config.toml
head_dim = 32
d_mlp = 192
norm = "rmsnorm"
norm_eps = 1e-05
tie_embeddings = false
lr_head = 0.00925
grad_clip = 1.0
seq_len = 512
steps = 10527
Each number is 500 + 40 x the weight over the matrix's rms, rounded and kept within 0 to 999. Layers, rows and columns count from 0. Numbers have three digits each.

# up: layer 2 MLP up, 192x96, rms 0.0508, rows 77-122, columns 0-95
# down: layer 2 MLP down (transposed), 192x96, rms 0.0473, rows 77-122, columns 0-95
# gate: layer 2 MLP gate, 192x96, rms 0.054, rows 78-123, columns 0-95
up77:457485513516482537457483459455526467495502493553521478542532461420498483444488464528527452420524484515546556511509506488489478545516479444443486508471454517480473518502522545478478503488497438516512557524562493457498468484552506569500497495449495487495532515545536467466454494554487512542
down77:509434525547480484510471456472474454460487552496489428499502455505546517438534491535480484475461532508513489469455531483479490489512549496527488502466484509477532461549567522515518534467452528484489488514530527528491424484530500481486505544475494479553464423454455482473477468513528540473
gate78:525530525536512478453533491511494577545463484470514566467482521568425538531394546456560510474463529511518577460489539542517496499530494522542510466464501526522509523482465503501512472521521448422580486472389453474504495464460536512577484561462489511457500425511474564468513573495489610441
up78:488497483511517471496525463464536408495493508461511441521548500473538484479577492578501526469526517539549443532566400389477521572474447525457509521558463508467469507485538552471400553488477480555410472542539544476513470463501503409426505455526478507495521589559566410495492488518476451557
down78:479473441544500543519483530556533496532571504464501513521383438461562494506526468539436466470517469470551454477464493402472500556477510483513529484583453501488513482589426520470404575456420516517426492560526401508510533579536526509449493449594468475473553493501552433520537445483425392538
gate79:504490500494467496521509496475549485493498498582468466556577512543514544439488482546516538497598508503573500513516465501500450491492463404488571507502510533485588495501555480529521519554510486555497517497492526521513447548524480430418526519473497507506584486506478500514489492579447452512
up79:516433526491546555487477452550612559463507466450500510440478488492473479520474469476495473474584481546498468505528511477502497520554450578496497523569508495510482477580507476521526518493564524487519451569469568494491438435513476456504426421536455513469491499523529502518510565501483463513
down79:436504527483488480474499540516507552459521499459504472510550549455515530479510515525571514494464477504463500477464442440484500508494476498539549474518481496513529539471486512554457481520452480521472561537429494528481473500493544503445524526486497504492539498483481433477505470476466437541
gate80:541518484520476534534497525517520479500516475536501498496511515482510532452472482475517511460485496493483500483480486530458492510473492500490541494515507491507468495493504524477474504516525486518502500526506548521442478494519521530489490511495485477498539499516481531518496463503500525457
up80:477489487507476509496502489533508513526496485501503506520520504539527477527510492539503505484530521507468510493504516501527487485521497500485475520523529478505545509523492487496515480488500512488521551503493491514497511502495458492508488493486501483555496486489525521500489494468492505505
down80:521503517503495491522509494506490493496475511491518489483474527488535477480491485509512507495523511482474497510533497525508519503470499492477505502532495547482469522511460478486508457506501518495488496499491484487478479479527494463502485461489460525504529478513476510529540487500485501482
gate81:576432540511526553491535596553507453525483489522517536513549494420393489516522536431537475507526453483449484486508499509580446472550433501522512509488552453501583476481486572468543575470473500532519471531479546480566501477477532509543449536600533489551496420494493468510454509553452514460
up81:434589493516438454490513380469483548485517483515536480485439506560594514511481496513496495482438551535543506514501514479448567539413593479467502507529473533483407512492502447494465472535570521456499501460530410532442512534508502523445568461427516493435473550525507525445543465481539484544
down81:559446529536508478558477533523509498522476532469511494516528511610542508518560459540568490510475494489413542460548482393536461448467450372425511443490510553515473497515525428554539422453442571417533397468507477474505467515543448530518527509484456456413530493498488539491485460491557425559
gate82:509458522491511476453453501548485442475484540508503465516511456532502512556502490574559486456493524469546540523479477497471497504523474496497500505564523518569473510502494530519523519508462515555543511429497491454488394480495532474529544479520500491509511529531565424597479543501526500479
up82:520505449517491509491506496484508521549482439432477525482480472458539494497424513403447575543540438516522491444480532500500499467478503459499507527388499506493491497471509488521477445509503478458518485503456525506487561505510494542504526497491537474522480455482425555482509513573503513482
down82:544490535500473464480507474514484486453442507526530502533472522447530442511455429553463494480458481478572485468472496518476503537492503538526479563487498510565484491493440527540514488521505502456482498475530547555543501489536503517497559456511501465577553474534494513503472527481501561471
gate83:529515565475526435451463634642664365458508526375406580493576475511477495604409465510533563524369476454541461514500436461463523506460618566605542414578510504547513538495441574553514445396379500547571437481598398475430535418465654409553519505549463545425495641462509507510438580442526395469
up83:475429565455512520437439626582578351454528506421429578511601430511485461626451490580576559523443538528508531543482457450572445484485660578529551415542471499540522495492438600547605503417348560591609520480540380468405500448514677373601505478451470557359508595478604492519431555426562438477
down83:543522462510578486491536442503458552408619558493476495518559532533469457528556482488492491648513567417443462562504535484466551492508412541492433460574479491510439534583563516428532506468629534444456433444491401413540510467599480492455492399506645433535527420631506366593563444575546489632
gate84:552524512509513524485548526523499525517507477539496469476465483529510509541469515446522554500513454522514479482513492497510531551566457518452535562465478533504502472513504588582530487537512473460479561564456518554469490468492512493464524476431481493489489503539540491481581459501488418485
up84:465412527446519516514506489489562459503541464515487550542543492520484463543471493526476518516461504476502473523523499487517500455535460544531470492492516467585568528500528466537536435457455526528482474460483521543577565487534489457506497516525422433595562557452500452485500493503436471530
down84:515523508496522516536504465507462493516444537461561451466466545550531470483464519472540496561500468483511517489445463468468528482545516490483524497459518564494477464501503571497507539524565509524520488511501525491482461457477514506502482519470536534404548451528533510445573496456525469467
gate85:469441510472504505491544523509536532504478468470521503457467495534550463572443493511540569499511455506525430477526446447527504447534439523499506473501479474527550518471485487517497492442485512500495423490459527511529506483519503473522487499499514482491483502468470517429543509533519529509
up85:463416527482473519506529499532465576468502531495526489501485569565514473608484478492522549529493503513507411525493470448489474489550445514470543450592486556540551518505468474552495502436452539520491461512489511511520475503483464443541515447538534467495474506474500522484495478469533474535
down85:488485484518477498498448493552454519442503511467484470558516534511447500520504492541491531547462590553489503448524484441499448524450488536531521490514495485526526568487511506540517491541545536543446550478433531487514516473475527505409515462560519521530447434524548524509535456446451500497
gate86:518477493518526537493516532517558521473504504436544492559558447507484513548533524548493520453530507519515515465505484482512484536532447514590466480464495539462503485466498500460513513497470490567528556506528451442423516504498515432529527558510523498446470517556501425440498538510557425508
up86:492524465491445502546485489481431513491470542501457524469432559480518483466483500493491469496466520479502480535518505502513556477489517546479520481533516465555507516522496519522521457459544501431472436548505543515537472470499496530451499449487493541541530477480482556546505499480437553497
down86:524493524538550541527535523469543535505490482484525477545530541526542528541449515510498512394496518556427466459487467510516504539544473459508478464561415553510438495463493477472501432480523465524486573489448463499496448504486509532533550514546459490484504495528504429493505501485477494528
gate87:510587421501551539537534503432517593541513451464512462494480448456516512518455501454488524518511489490512531494507493457448598523543491483555500506528526474535493526488474523541425470507546456430484516518474507499518496486481525512456490496482514441543497511559475471525534487514496549494
up87:513576427511571519526516510415524539523518498441500513473494470463512536525463477541474515518490504498490550518512509452459570523541514521542523528564543498545486550487460526485445472489548464442490528476509507461453472497458516501479512505503496442523503545470476457560539495501539515456
down87:490492460491468500488471557535456482493554519513533471501503421437509434466415439545473534499477547468505487509452483539518477552477530485470495505477528530470551459506462523524584546487458470493502546512487456546453558515531503504538557511435475493518509519452523470460471472481493551573
gate88:523514494562517466528516559488463504482502487525507511477473534540525524486527521488481512480538533489496508530486476504496503480499499492476539524513512532506519496474530499474527540538483503489504504491492523462522456509477471534514491511462468506498537485492483530557472475546447511541
up88:518503494513475451573518487446461521475517472457505518516515495498528509476528518543476511467489511493489512481464533540522504503498499489476475480530528494525510516510496475493476513489518498502513472405503519514520515541515495505471508537519482518505540516466451502485493492535497530517
down88:497512490514499472493514540487496492470488518540490534472472497506506529503525530476486540522527487457484474481535486490453520484493467495472527515504554557538514505489511541464543484532553487512491535500481525489482476521507475485553501518470478496498512471533528476510497501529484518505
gate89:517557467589463493497530538481567498531500433374515508420485414510525508550471510492528446444385501526543599428445525541530530567472533544496425499413480469432395553439527619502408533497490462539531450474503500441378483477508555580449589573449524422503570559528549515498541535433508562469
up89:371542479527639573445483567438445535494480459486514487415492506485430493491500446468506556513478521463492511515428467479567479506422479513523504523475422531465539524496493533490586375429454512427453520515511514474503518521488510516499517513505461462499562515497510551574551445411484521525
down89:484438523489477422491504500482532594448512534417509504504444498480564482532561483493514576473509425435521508450398505465525553512570462436456590473524486483472506420530479544570461508498550572549485492466520441489519428512519467436517457474514596513483508432478478406435543499524484489561
gate90:432491467505428480533503464508474507517490452451563512518488547511503511567468506506490529540489466536507488482546451498513551497472484501515523471393483522505508524459512504475476506528547472455481470500522436486487491506542478467529474450470503425466479536492485514546505517510544558457
up90:577490528498563539456496528507503472488524551564446487494523487499497495466566478486514423468525544466486514540444531477524466504544517497503484533574516486501511482552497487482587498476451564510529512474491526495484494519440508507481539479502524569500541484520529506482489493465451452532
down90:551461541503480499476522491529531502540455470557484570540485493472532585495530512480472473510459486441521511543484516528490540483479488452512455505470472465515437492530496509528515439494480455499622481493541458490519481460506447553529501494515561514524457537484500475518496557464524500513
gate91:486493465483414454580546451507427568532504441477495474535445469460523478514504451403418582480544420501520478476507512521566538486450545487555513527374424445457516495508525471519437474498511508446497563543497490475471528535541469478520508444467555440500425448487449523509462572513485489451
up91:518522576514577527429490531482521484482497530515489519459508530520477511506504552555605477536440538507452523541474508451443479524509459519400474508523527488492442473455466522475543537486499513518515457474502502497524522467454544528464524589501442557506561567497582489454558426468535514516
down91:536539565510513505457435526487534449509414419506467536501549523539511501521516605532550458477427457476478497523501514537490592516425440486477498476517493539498467521523445609492575461537457531442491525464525579476478488404475543560474517532501460479513476557483519441490538532453460539479
gate92:393519491540526440417494437460463470522502495525442543450453496454526450529487480515531543519459434486485487495428477493466520532494497479562513380417465485410490486543485443454512506528498508527558518497527407483443479490470497427565446540568445546463415569520536516456525494497527525513
up92:445491500544519465444506438445461470498500530549435564479500494427517447531485453532545525514453433487478464515398455497451524551510462493577503381500476473403501477533516452446510516532520523529526508505534411433434474498479513358565482562559460539442411566514525534470500503457512503503
down92:452536475467577466544482524563475575474447451572462477461495474474548414456481449549493476507514514481554455492498506423465520525522537567504501556484473487494575462543423463521529565572488519441580522481497482346520520493499492448514532514591443536436472514493501553529525505527558470469
gate93:469488491551419507522439542472525509532503452512524555536487530498452469518490498458467476431402552515462501497462566495508611498454525519504517424517513480446507514467464508522488579492552402542532449517513459531446520487572535519494527542511383479471500497459453444438450564476481587460
up93:445466491542406459517420526514530536499536502497510575530485501490447452531479470459478473474422518524442498465447548513494614469475511499488532438503504522497507517495462477551472580500534406555489458518520443519452496461556550484538549501538400441519507514444463474450484570510492563448
down93:467457500432553469531460460554517443491526465463483517497536559485457452447456382484503470480473522565462501478560507533438534469506469490477538415556464498479545393452478493589499562550560490540410561462493493512515425487523498409487558494473454543507509458522403452514475460475516516519
gate94:467463560536509510502557450529546516482529553475599470497471417477511502496522486543473460468461485536552530460479549492486589528545428495500444484502500583543534539528468475527537562526496483576546562445512498415497394466517495501473527522430567452532538531511541505488478497507498486537
up94:522553458463515482506472581493434442504451505460406546497538569546457528500474509451535496527485531469491455560484464500502453452468586467543526472490505424453477424495509530484481470427465524403459422543473491568501581543440508521544484492584481549444441482457476477571532487509502524449
down94:509545584520501496479543440448544627524593508438531523531408478543531505553444604517502482426493449481501516450485467480516511523472477494509467470559426605515540568476466562557458499570492486497513546552450395513538419429511562555503511541486421489456573496578529545477450468460496473543
gate95:518521466510500497477471522510530459517510530445519492504487501468533535443505463525507516535532474503504465485480506490491496527520513514543502470495470510516513499510498486516494466505464490518476483542510484524498495461469497439491522539504503522488503491543475501491502561507461471580
up95:497512505515491529509489500503541539468492505494523463481527511509504520440523490518504485539516509513516512471522480516513495508497506467459529521531444507538491479505526531511476536545509518500457491514481540501495497509519522507477482444455537457487518470491508499513494427498503485490
down95:501506519486493502504523496499511526480525479521514517507510501504452491514526543474495492533494523532511526488518472539512508479473491461473511490506499490485490476500536501511511541500530501474508500478537483473484498532523474510483473409481528459498484525495499507505498479526524502461
gate96:480476453517456485508454520566564550586493474395565519507468498494500484572446425424475543486477404451502502356514536529548527464482596437561549435414483494522500508498503534509484473513461446467495454484472397495391486453545559516603515512552559480536408407410465434446484591532489551400
up96:464495451505454480525444512560522571575508477415566516512488495468485466572458436421478545443505393452487506378514539512511523456462558445551534459457492469523488498506497479506479486501480450459513450480498395505429508484549541488615497516575558482547417426426476415459460539512496546401
down96:469509449551438537517505535460472521446513540454507389505525523426422457463488488518487530480587586436440457467532522540455461513561504528509558447519497414569608510529435514515414569527472445552507468477436571462545473463570494490468543492429455525456546452472462556400475519553566451539
gate97:494422470489455480595488505556427598549540498485479485488519553529529430606516497551447487479423516491471531461359493468532537480440462434502520481442401433631530519522531465530475472502457620487488531503411551549601561541576555496561516466469479490555493441386499409412507510464546485544
up97:477426478505425469534521496544429619530493476470517495482543487482555446604460480547439487524492530453470508463382517456545519435481444445478507510455444439592480519563489459559512501494491596455508568473435538549567572537568503532497553469456511494607480416377513458437412486539520506510
down97:510448476509498504386476530551569515420509528493489361456545477490457598459506578587467562440517520424423490485358446446515578536512561603513628421459477520551571485471539527572568545597402491515456424479404552528437466485532529485519499452473539513532479501469650531516442508511573460545
gate98:509491463603546489532491576485499649496481440433518505500494488523495502555465522493512516444426532474483583478476509483529513524446394581547493523600515459509479524458494574511459512395547445438509417416467573449447485481511546586475521560491495488481565537519467500550516530441528522509
up98:520496570437451486463527432502439356519509544525482545506507500489531491470521490451475504544513436536501474540499514517502452516517635449425528465419468499520544436524513435499570544601478581551511494550520436525550531515499494407556440439485526497470440473499480519454459481514519466515
down98:553537514480507544529523425563525518465519472613474532536516492476487528598599513445528514537504527487496581497553460488510568448533479569471467436503527586548483497467468441451484477495522465424485422473521546454621503485506533545479531438466424556499473513522503576501490546463545503528
gate99:477458474506515481451488535455512526495490489496459496515497534494456510540485483536512503480461526494476498521475501493494427510441473471479462508553508471507458484547469505473454483501470493485498509539480537498469498484469499546527500493536444527493492507512498509542496466479504519460
up99:464471452491518510493517510466481574496494484540451493490494520506470514535475487515490508473493505477490476515437491497468450501463493490498474521542509486484452466528495487480450508515498504484479512522451529496494499495472487538503509501507460537512499500519471522522496442497501513502
down99:494465474505505488551526539484452488526497496515500472511546505531508479465507466511473507527487495528490508496478491508496521464484528498480517585473497539506503520553511464514526505484456486480524475498466487491438459509501477509526513490494458490492477512462496518526511557510498513446
gate100:499490486453492494487480434459418433457551474477486493455377592525513448585540536443478538571540478493559529474505512481527465440427476463532427514466453570523504529452456458570530471524506506423520441560461482577479501538487446439521492488512500466519475430418470557497461583545461520496
up100:502472482452469491421480501476432389496563498502451481466454598520458455557459502457492540539572485510522492474557497489531471443466491419512431536463477588530527493492465443557535431506512515425521476541470496561480506510498437454521552474506532519527454438456484536523454514557468485447
down100:454462448542448523439482610489517413461510542455500438481511483511508408461443572580464427539569574530541511470426702464501542501471567475583408484523513468471387500549489451470555512460429429459506487539477494509482419533455528446523448497491518525475513409459513543533447536490525462523
gate101:554489517497529546492498525524521427501492490472495550439505549460487468533451514507472463537557508515473537496458473480556463458513457490472530501496530520475598536463483535515495486493513495560513530509484538521446506535471514410507470546496505440391559535481499445497464438506466439489
up101:443560487478416454479503499474475505560484482481488450524500438548529528519489488395522550489443476514502529517521518499425487534453561474463485457479532489540389465506505489497461501525477460454505473494523475557534507508550489552509496469511483475534387505515497511495489619488539535483
down101:492436525440477495483438534473476515465514541445516514553497358556471500485529520513511535486481450437503489434536450467447496523513482498511543419447537583492443422542477466559473478507473496455519515472514507463512462509466527483506436406543453459438520532497482517564536500453516517568
gate102:575454512487511571496500508425410620425515481539486513429463590490591406503547567547527577652565480488596467550446455445494591459486432489520582560514390571439540519594444435535487483579453516502467526585449463473539428554384500415505437464406467501504550412562524465541444474518500463536
up102:605483530502481637550540502481476519486525520610522449546570471487465498366563456580568458495654456493503506511510482559453550527584525449442515607513461506488535426494597512490464503551515487541442525466529611436586442537521490494370513508431525516529602504535607526514473428477488400602
down102:443461600525430521431548558492554436566539473483553517410553519534399519550490399455511479460464448525411498496500482466461470499464510518528465454451505462517474514336654447443478567403521469505484532468538576454606478441558515512439497464529526465457465531466486501461587569484443460533
gate103:463450506445570514446461518549534416508469472497472517507573547510530543507457488405542512504461476507500459484415479558482458482449503482468486519494502546521440477404536610576446403518528405495482502536526473519514516499516537555519514488461461494441495506534430500567471570511538478503
up103:489498533450514463470481472497496364533499487523483529503545557463494528564480512444513517490440463491492469484366514507517400476458464513509473481449515501542391459478545578492440472487472463479515511559533435508472535464516541524563509459490418478465467544532468472522459534418564509458
down103:435465425504521482507424576503465581488504529462533505587579527484477460538557490453490561532446504509494531524438513532451502506527399465464488465525532605588563457534549511521524480402517500524485516479468489523467528505539472414451545496481531546423532465523489481475503562545461534593
gate104:507501483508456474526450481508471491521483552474536517532526531506462490510466528459486489470529524522516493534549461450486476512481529507486510489497477502474460511482488485528443507499482494447474440454511478496501497539537547478475513518504505486458450516483488447486490534496519470494
up104:494479471515524529511533463547539519507492422493543485457490476488552504520506493463522505515479453464482460457495517499478476481519476494528516516412506465531498547506485521497520448489540510509512545500456551556506504460434496550524500431487522491541534468491474567561531502520490531494
down104:480466482513460519460448466543527508503500487520506495467527508500508532474493523506490483519490505428514490557504523471522476497492498476503501500495530469475515520434501513476461506482528507461475434497456503463511468505469540523518520425509488509515534518502506489488500512455514468523
gate105:471483492518515497492539466576566459453517485385530520486520517528489464505463503488514499463538521496514518484560484470523526489537461507525515483518482521475575551469443482489539540433543497569521525554499455456413503474484532498550565504554499458485523504492483524455526544451498498525
up105:598503508510512543549504544499474607551474470444503462514473493526560478479529438500468511449488519523494472446559541544431504502543517525526571469468497488539450465513501519499420451517537469495482501442469513547541515503502512483488540488489543526526483498503534509507523419503486488422
down105:526507463488481586508475541463488498556443492455469455488433540502548479495477462523502490484430515530504521479573483509460524535476478531537529486522508500536415514505531436494480535549472519555535535441502518466520449480518491448519476454466510495472476513542526512518486484519499477470
gate106:490455490492509495481539542536530431443505523482493557479490496489492492513502534506548533465504465486480527539503444474545442517562480508530519461563551547558511488463480505550506491462503515455490522525466487499500480509504538416523462517496476488465511516448454502535501557519484452438
up106:521544484557516486478463521478532508567494450491491473530487488431523473449499543451512480485536539521501499437493567502471501469473478501462495492429495447406505547489510498462479539535493444499501432508504500523484521472500514560491555491502480507533505391495480537516513494485534556516
down106:491506485522478539523478510507553470567514482510565509472493506524487544510498486513480465538475523468517512468533523531520442532438486565488434542485485505464527530448534457502451528511488490475502504470479480541529489478449460541523464511489462496548526520503512510495454473496539460510
gate107:476486479458499435437440507479469402541541455456513590491467509516479476503538534508494565584478428480513444499453481416509539502487522545590445404455502538449486525539452401431560496505407529531524477514549393505508494444434500413586481513499478535509458549476470468503505536446452514486
up107:480478475470503436437451536469493395511540454470502592500478474495512484522498507532516540591484450468504453484398516426499519498540482530574432405497480519442463523560480383457548484512445512523513500488536395502534521426425537404542486507473450525501448551482444538513474542458456499505
down107:449540503473522520494478588473450447440496482520405505520490476509502500484524477593528514499496423412470475477406584475432512459544469565487457503571439418464525529537456394445631460574454494492545511493452412506529547489396545396542526624453542481559579473483478491539456499481549569472
gate108:467590467534581519530470514583559461564494511470476512487504495516500474488499499491515477540534469567505456454603462538442550532518479490513544452515537508456530546478484529534526472527550552558494476510522528492474551404511511488439586470557453448430517537430502522502528441535418457421
up108:474538522561571525538479512436547502553496560498535488472571408523530535500468462529504485531545492497537519482541471571428450509568474527463486508585522467404513520524480556488567451519527466514459504484495626480527522492468524575407526553453494454433564547529502573464576397447487559557
down108:475578481468479573493533500511539503482492491545517490551406519465464477456491547497394554511488519507472588521450473511461566403458568596502471486492517449549508482491469488523442524472439479499574437578459537575518460601515549548535431521477497550549481504497560528486508528532501490516
gate109:559534594518475508517521450563488445563564426501475572548515572514527507464520579466454563543476449495490436445523477507504450501416433439477537567522489439418347533544476396422570481542556473549594493441493632483494504490401434469447542493547420520505490508522423518401584476467539543645
up109:454416498459518489460391483498472530502464563555524480549470509541569466566552441534555443398585463575630509540537416487528609534530546489509496363522550476609624404367506598606414418480445488457435475482500371530497459579574559545563494536492582521467444542534591438561504541463517437459
down109:541445542466513497512454488468522531546427583450498463564447533582541423515607491477482376505602408511663408592576354539504507570421541531568463498554503502545560455372395478526452449499495463511418572498467518546587488521584542535509437474438521518507593583498609408573485558409465474586
gate110:495536492537507497468468506477506422511524472506466510517544481514469528480509491488515507466543513548456476493470522507517481497475488534554493525536450505430484502504491535461547533493486513522537481422549533453502540497468519460477584557529476532507503465511500474500496541501543515533
up110:492583500522492474484455510454505418533527435526461472499515481489456546459500478452489538513519481515468464494452523498486530506450503517541514551509454504405448498526500495444540509514506501537519512473545512495506542510464499464485551520506479550540496420520501482471518529468511512574
down110:470488504519543435479473509477463531438520521479542420500529516465486516428483509484523563512495515552399472486488536533477516501503541505514468508523514504485483478537541564490495558542528529529498463501507507448494521469459472479571457544566528508475460501456496488493517457500496494458
gate111:509497473533485494526523506497488557506474480485497488553485509492510493434522510528477498484533513495539503495473494511551471511496505451503496495490482475471501527460529459502474513519545493471491475494481503467479514479502506447479442499491522461525517478501500542510510512535483495504
up111:492514527476507483481458505492470393498530538528477490492505465488503514512462467526524547510487483480462521495515474498484521501503519484477476495452537528519513470492494542511512505503498528509494501501531485521525515494499525499509519521532485452469496537508490449531503511497549457458
down111:514516464455547538520502483504493470482481521504473563503493488465516491517456516527491488475530523531531478495510515532523476509477445510516524490487489505490507511525494521509532486478516528468498511501505498472505516509494489479490520496515487482470500507492541510484462486507507549488
gate112:423438438489446521451461402482569433513484520489576564618551466516520427581500480450525465519556474487491442504458426438515476474439455398547606403435517502558456432465465492442532437520489451404573489569496400517516645494556465514426520447530572558553503600478493488546432536465480547507
up112:518475497401446460645413448424350511544494443541510610472486460542587463526616508354523576430528509488504494467461579573557490438566480511493538434467444522571464477555440464425471490396429563413473475386527520582618536585465500500503506529489509457578500527444480425504459446436517473460
down112:394462443503422578529518433432578558491534468558514514545501503470555300538517425494568503473493568570598480513417478509473502549458408618490639483480471446571439423485431456546504394413399474511470460582423441474532529506518437524479451581483562561508563537473549515629430438503495496480
gate113:498488528474496522513491564514558432505485556541500508556545482538439490482507478562513518459550508467537488505508499523518566546545537485521492461524523493493514499539506475456529470479493482534506513499546478487538497466496480420493552477489517518529544509554541493465486509481493520542
up113:466478515515505481465465490578441544486494496437512498484482500470508494489423542500521582517498504517482487474501494456513514490480561543533526507490479521562442508497466506528506530489465498507519512481493469475431517488519543541545494456499495451527479465504487443550518546514513520428
down113:507522556532502485472465532522498540488494496525504487480486514507463495518509476517529524511493489533524470511526518470499510497523510553510475486481526480491474458458513481481506480495530484536496508496516529480447562494547456472534483469465580485467499495491492492481534543572531515475
gate114:500568475451457460478488487523412518505474494576532477550509482504544544537477520427489540507481477499476473517580503458532501445506450441484543487363475520466469523496492445487461491482492467537497483461487562468562511507495465523485492452552599480533533475526504505496511495485477528526
up114:453571474547404534458532507530612406529487552483464514464494444502494490529493463520484475516488494508530470513526504572476525488462524510544486516522572520480526515457509505526516514563534492492517516625479489520489494427492474500510542481549480507502456462488492584533547588525466564467
down114:512498466485494444400524514478486523510532467496458475465487546496472540513475548538465573465526481543434506531523447444545502475501576476492498542498503501469499488467491474498466517529503483521521467562552508537530527513526496506468501479478547561460552520508525539520489627518487485500
gate115:562527464441508510466512499454477571497471538522533488617449436488540469458502519474466443398537471460446458480512472489485473537512386442477587339491542450530362498546441421478409443424506522475580467562534492542529597538553450515383463555617596520566608566541528448464502523461414517513
up115:487600511581550493368552527535616510487511541517416433521472497390441560421451506615491462546479532501597503541504469462425453602339571520528458556604543486455478470505619504613446459643518410496482543696514420512444454386511501554510534425420491547460432398500446587528581530519430510561
down115:575513569493557419382515590518446424579496503417418669463461525604421700504451490474386521464608395440366469500626429462528556458564666436479461554509565539443662510503625499409489668569583461493543598450528619587405468502449495447495545342494447551483462442497473476408587600462502495480
gate116:475512494550503474605497524497429546493472545453511496452432516482509499492464503456484531494518404482502493431514450459410553488467529485541522517457469489486437450542509460448463436538529491469479504572521421511484528463475531550510522479467487450514481488483530458491533499489527559499
up116:488549546439510554452475485474505446505519571579464442543500501520499556473527445544519505605491529532481468575481473485444470542538479525509475539540483475528486447539544505540520509505477546561442532581520562564572443512446463445457441473493515550545517473569568483548510468460423450572
down116:535402549520554504507476488532482490542523494514507539457524494536481503512512495572484503513494471513584464479488515503536463491493528482476559512431533513448454510479554523520573541474449490451498513504497498537521493515554434475429513527580490512525538548528408561613473552487488478488
gate117:507473448479421616694595446582570729526484418518482514542488473492717447402498606517487495399577503484591420440437588496433534460558413312536613529493491428479522598441550407384563507666557596529506514518468555417549499489536434616397485491508539521606509444602509562407605371416476513660
up117:560482506575585366427424515468392357540554542523501533508513453475302563590458383436514427583524554427461617549499466571531467571478594639489378441511446475479513438505494575579431454364446430460485422414501492608520509485422604466545546620504534506459539545412422396572451651538497428379
down117:486602399615457466457501427518494451504576464557390727668511525545566525595509484537493470459557456465613502600452543643588437510541620515420520660457486386535487520530412468466451437529495443469563494533436509485573513462456549523408464517511597563461670475472424526532512574409458463526
gate118:493514534498481507558502445477549537494511465553504470548477550510532539437523498486504504483515498489523455541516540492474478461490451491458544525503504492507559461461541502537544523499540481518477487559517528522519489492495481506477516438449477567500477516503496543555466477477503486552
up118:528496454541446490484485485514491566471530436433497522492440446477488495466498520496449464456498517481462528514474596523483551485479459482492463495461529505474552527518541434489541449507497486512516471497498532481531488480471538467491481511537499489482490482490489502502509600518494503520
down118:467473532464542505523569517525501503534465456517461467538497501554555484492503455528509501527527462562516487511498484455479509460531504492463514512467541481489483445479509504564477591446537514537471537509545503500464503505472439530501502487475467524476527514509514543513484525550538478480
gate119:504507507525536597524495522518479405436482567537473447541563552495530536492557553548531520514536568477546487526521462475456487454505494471492479544576499590488506473446458481482572490549515545457530546472470509467448445518511466634441526492476544544497501529522490489542446484420529409483
up119:523514555476508567592525457477542492464499495608491470534553492538526525389512528484536559505556475511552492492513503509432448497535493439452544583492469610501520455468530511500476444596579486510481602463494493533513482580492484512434526490420554535457568516550509561474540384541462475609
down119:497467508500495508439539469541489467433548524466533566465462406501463455479505438475519480506491484418554501456468534487500545536495442570461462449557509424517527508495485406507478553468444451490507456422574539544527510489493516443542457463456532538529500461463476496493600521497462512549
gate120:604497436514547542598467415509426556540517445529454529428442484427507452514459502304379523485428416537396512351529544478491463521465496460568414497355438434512506447504460586470393439459440522462536481469494531510472527494546496492540441513535487416500518440475422525421500468482522472462
up120:595474492491532550598480462547496519517537512445472532536499506425490406528458494389469550498462436523415476436537530444489535506519525509624445516489474429543537415533439516580420533487494580464479524555479490488417524473563497464562452578504470463507417466451444523436440519448526413467
down120:582507399499524465443533457481557559577554515619525412525487495458541400440493489504527508552513611474458441473507538378495512475598603465598493551553473483469553477556523485476510562527426547514491505497465480572508532509479533428560461545412390549432416493520537547454459562487534514596
gate121:573489537453590520521563472543421551482475485596474484506536473477466538491578548499514433550577550504466525591453468428547503554500458537484508511536442447481530494505524490498488558463500561464411524528465605530606516587492522498491420459434539515487529412510501460519469465480435549500
up121:441534453529454466482439540459550442483526512405493533515464526550519486501422499513493545431379457479500500396570448566441539438516542464444510499482535555508492461444513558516448385501495411528551454472532432470441493404513500520522549534562476503473491594519500563465521506472545481542
down121:630556531568564518570512376518508467616586451555497636542471499484500462549533540472541400541513441471474443454512547529516477534504434513562445533470583480525494453538457477539524593421456490434476578524471435461487545456489432558570512476584462513491557516452410478530510503414557512520
gate122:494483498498494492523484541498490479516527536479475523505583510467477455535506478600520481490556527495519554543499480558525493476504430501536456514513452504545499511443484490510495528450509493490480525577431520451459521545488455481506570500487473505485547540530514487499551507477460536511
up122:516554476502493453509503497509506559528506473548510487492489471499581507428504494542523541446495514499534517508528525519481466495459449472474534485418427532470494547532510471465468579498571466455479438507478472457459521451524504514477564495481480543561477445545529531539513506504529546506
down122:499508442484524516488491496435540517506506524533487548459479467504552470475535458537526489534410452452545489538576488442483481526461508473489511482452479518484479502485527478544545565522520562425511438458487513463439493496515498491570528474472490484484502468498476516586501509503512500497
gate123:477538503500451527493513493493539548489513513495520442490497437496505547461497440509477490494500437493519479492527496549461534535518574510479495532526505492491507503507506526456463481507560485527475518529509517509551494488458510439487500443538518536514520501536522497491560471518502539528